config.yaml
num_attention_heads: 2
head_dim: 32
intermediate_size: 256
hidden_act: "tanh_gelu"
norm_eps: 1e-05
rope_theta: 1010.0
rope_fraction: 1.0
tie_word_embeddings: true
init_std_down: 0.0
learning_rate: 0.00372
warmup_steps: 233
batch_tokens: 16384
z_loss: 0.0001
Each number is 128 + 24 x the weight over its row's rms, rounded and kept within 0 to 255. Layers, rows and columns count from 0. Numbers have three digits each. The size before them is the row's rms in percent of the matrix's.

# layer 4 attention query, 64x64, rms 0.161, rows 0-63, columns 0-63
077:140115112122130094118116089132187098131115172089097130107138142145122146096135146119148148144108174112097132133179121139139163177090150088120128145103159137122121083129126142154121129164113137
112:142134157134136129120118102117085126107140123139167138169117108099137133191135173132130093108130139143119143159120149123133065084126117161104095113168085138126098139129137134137170135083119126
083:156101121057158113122110106086103168154109132153143142121140117133126165130145123092115178171131111110139137111138137118112095155182119133105101123125076119125110130124146152116125089112148147
092:098152145109090141107146169163162089094126182119100126120104111115109110114145119159131132109140140181151123154083131131141128113101150135127131150106198153125130105142111094127132163118126142
080:129098115148117155101130161140131137107113117172147148141150128121173154176101154111134106063141088062151128145101139128145083135117129131154123141148100112118123150116128131136162154124134089
088:165066142146146117126143093100120143146101117133136138130151104126127127101142108118145122136138186122103117114138160121077070142123169140120152098149062121121114106165129133105114143149135139
086:122154116088109103120105141142118144109111126122116125159095093108110148093126108130128125125126134130130135074121121122145174157150140112167097136119138157147085082162162168129107093145139192
099:111085115161144135100075096159139111126135129111140149144114138192162146135157155132162119113098170100105114113149108121114139159071100113125164103118155136098126125124112138106148094138119132
090:144111126144120157119133103138108105142108189162124149128124096105175124111063100121121109129129144138141106118161106151101099130103166135118132131143121101106155146106200111158123102139131156
097:164106131156140132138086104119110141179141146132121101134139117157131093115151156119165153159110118091102145108126091099112140164181127108143123082135130107133136080157141132139093098126141163
092:157133121157116080133111150139121098100168105086118100130119119139115114114101126123143116162101146133111112133125107135136150200155120105111125112130165135083150127075117134163181146135156120
091:125098165139129156137148128109140096138098153141141143160116162126157130135145142176106136100117139125157072134100126061101145108164135112113123135125148082107153145113092122142150103110094157
096:111129119112138125151100121156149084123137152120114111128108164145154124090089076090137126138089130149146145085155109138177163135135089123141111141107149158120143129098144124147101109153115069
171:097133151122097115093153146144081138101164136126138151116115110110126117170104128157102118101149096150150143155111144167126099093093115152148147136153115136157083153140167094130149154102097103
085:156107124126136102160149179118097122124122100130135124083140089156120124138078095161103159131133083148120131155125124126091133099152114135147174115130087095153114129140168099115139170130137155
115:096109161120116144132153102145073161158134109108117115141123148124119102132124183133124109111125142100137127096106165139167128177090135120158117157123167128078076136147139119153134129096107121
160:110137154110132163111131156109072156107125106148170138150113113078127116174111137156084118133105114146144127139109150137117067098120147158094136131182119150135098138144128128139167138108114142
093:185127093121157143128091091094142130146078145155123148147150094130160158147113080090131140161111124100107128097130101125116120132181123101121130114098106119104112123151131152110114114110162151
114:154163099113115117145132102127167136136087176127088135126115093139131134083161090128164168155126155131158134097127114142170190166136149106163112133109141162130131102126132138128124120128133143
096:096160149111099127091123182164132117097142121116123154110117124148110097129115106156103083099138092139174151153091124119137124117108124131125153148151167125176098130183154141128144148132105124
092:148082098141147156120127132085097149173095109165166123138157120121140133141085144094093147174138093102101154128135126110108093134160127158094141126133089132112147127133147105116140109106160147
093:110132108130116142132102149136177124156117155134127107147104167143109114100127106107165138112130108119129168103130080127117198143120093107117133133119181116158130091129091125144120080159146154
109:155155121135119157136068122109142142158116157109084172097123112132164134109085145118121150145089137111151124096132113162166138124139124092175148112138160158132107120096158139082129134118134132
097:129129117136105083151121146115128064128126142115156076151142143139112096108112082119143135139135102117156194160116116130122144177129129136108148136108164138143134132173143075140145146127154135
095:117112106110128137144104104126140108162114105152136067149180141130165125109081146098120133144140112104105160109141108134180158160121152115107102123119131111093148122123187105146090154123136129
071:104166115122173089146139137127115090093150111178120148148122146140086118076132129129124071109141119129090135141147126105128153127141121108135080150106171117125117132114089170109147126104115149
082:091136096123122148107120115148172116141121145145131167156137172151158089112120099101121115076093113119153087088082116121105157108170142132146151118115129140163145157123101091114120126112145134
109:111138151117076098135164127178117155101151122130099106092139113121138124122081122123103141119172119136143104098135155181156099130136130161151108109137148176136114121114145105151147153092123087
098:145098121160113186123130123129116119087130145157112102144146097149113167111133131174140105135099171100081122111122139149127130119087113126116125137115164094135178115139083142143159154127094108
059:136141173092144134138138139104075126147133124133137114124130106105160126178129140116146152152111129174116147142133159087144130137150114120149131136154062105091084132105174140156114143131082131
100:078101096135127164101101150152168142141079136134121153145117116122141136118131145092097148107155162112124098132141143139110136133125148122082163110127175153138140121103078125081150124145173134
088:165177122079133122123134142120155174113118173122147141094143109140124097152132137116087148142147137094127117135150160120080082134139135152124186133123165133155129138119077127124134104097122125
076:182146096140120161158129141134103120096128172143128153113127124135127129135110146118127092182117123134127163102120123151078159117122119139117107189096131158087127135141135130180162087116130121
079:157142145114131097170127158108162136114114137101107109124176140140110157116142139125118140140151087121107109160125160133095146083156151152129137126120117134098128140085156146139175122095200121
083:141116128186145140110094091136178128147149116087126106114156140137111122119130140088140160125159133152148159158115107118102160146190103155160095114125117101099148149131113144118082113127136128
087:126161132102150118137181140158074115110100129149117140099131095115191144104165128116132124128128149111124105118090154124141107096102129142128175122148135161168096114127128119126167173111108141
096:098126125111096145143171139140116114133100152136107159143086087122135090097103166140109118155136125125121153115106173157114111088105106134108159167145198119163137111133101131117113139108121107
104:136099122144114149093128132140138117153126114144171121143070133128040102145120123147135137111102150099145136121086110141148147165107137120100118165134135119150163122181086114144139117136105121
089:129106110142184111162157120072136150105119099100124140120158121149139166162146102141133129131143130133113126158184124146146093161148118084142117141120107130142089084092132166117100107145135126
075:101076137081106161095136131171147140131097106146089152162119108109097103121110102130107108135084123121149139101106118164146102118098138179104140146154138152105134154164138127129134150120112158
109:141133157159131126123137140136146140107117157117067138112138107116129163083139121129128107116159150112134069124067140176103143156172145118166149144152095123110109153083137140127153126145125140
091:121128147130125157143144153160120119089108144160146121137116083129126113096069155135087146121155118128154154110097134108169140108117120165113157122133134073167158135141128087110140170103106109
087:122177120092095154149151130135109121124148164135115160146062117112121107114135102131134125150072088142167136162116170123120125137131106146126151168167151119116095127112106139150129112080125124
110:133124127127127138125094113135101163142100157160095126122114100146155147067077140140070139130112104112110143113164104114139185124136148130077121118156112098101150119161142107113141117103141130
095:173163098105134160123091125119106166114120151100105119122133088131167137087131168152102115132126125154116098090123127155118148158120135108147139119135144147119105071139151128127140126165100190
152:106128156156102143099166154140096132075164148103140142146098117128124099127125130154099118112131098149155141152101156144156116115114106167149168126151155121134089145124153100130179153103098099
108:110136155122124124104148119139110127145117164128104142119051121103078100103120100152115120144113137116144137117098089152110140115146140149127137150169149125129098128176107136156132069143085159
116:146138148078142123171149128125121106108104137135096098101125105158080159092112082137127139150185128101144082130141149110160159138134121166114148142154122112108165127132106109162126109103135107
099:143135162135149113135094116134144107117124098104107120132130178132081101132190097118151139114137138111117132175121123083120147123177157138168161123133136084130149162133115140085138108096152122
106:153101133167143118111108076132142101177149103126144123114140158126066103122154153109146139110109136136101124124121088082117145151160137140142111126100105099121161176154091101101123127135113136
110:128106133168108156106140101159168124165129137154132118135144114135122127131147101126137163094088140145160102089134063106156132169174132118179116103143111115133135141110092113146099137133107152
108:159126150103123104154112164125127147117125099127101126093144105116155118100091156129104123168176111131158131141107169115157182108100112152098151149091150095108125122154172124122124114113125088
084:138131135099148074155150149111117126073118168128094148085140084131138133115115150138127150161199105102147125132118123141101149129114134138125181133126135120125093117124120127100148092105148089
098:101122155112100156106138118134105126086121152164103160094133071122141119117143124145140140143112135114157131156094129172098092133128156156155174155162153139141087123119123143113174101096124144
121:104147107107148118105154164118106112111169102098144125163137125136162152153185122140132085102097110171122140162125151103160102131126095097135145119113104169155104115089135143116140164144120145
116:106126136095156100163148148145111108108124149133150178145151141141117170149169094142130099122162121107088081128141136122065076102131124100145144127176140155135116145114142115133141107135128124
098:137098133131152111120060134104141148138131101120149098153136189152136136107126163102136114136086132146092141131139097097090135127163137120097124118119121119072129169153174143122113109140153145
087:125093129094143140148142137123093133115124113147130113145149167138105103163110130130103142161098109111137161098174134084097144128159150114089103107165126082088143163123116145109143093099161111
107:112129146103110136147166167127127149172120109133109150155140125106160167140138089141108104133068123128151130109120130127074122126167126105152112138189117127111092150089111134122092111115148161
104:143108105097121137168118134112160164176100115160152113120151124145159145164125105107160139171118119099128158097173128109112152156133125100104086114121141112121151121124102107127061104144134123
103:124169135115125102122113145091141119121111129110124099194156111097145187099156170131124124120152117119128112146085145106126144132109114101143123114093114160109132120070154149135150172113146154
071:125082157119170093106167117120126126134094108134134098128154094155108189139128117138128137142114144100108131144143123122118123167097157083129083119134077135128175151122179132126116111126145145
110:131129135139136132115114148103106169130125115106113163183151122131154158098101180161116095088121116157117159112130114109076144120133133125112113113119140132141125084164168126117137161160118182
100:150136132130139076138122098157126091103160144092136153099136120162120101126171166131154113101143164127090048128114133168140108164117131106135136115137143140118134140147150120156146135122090143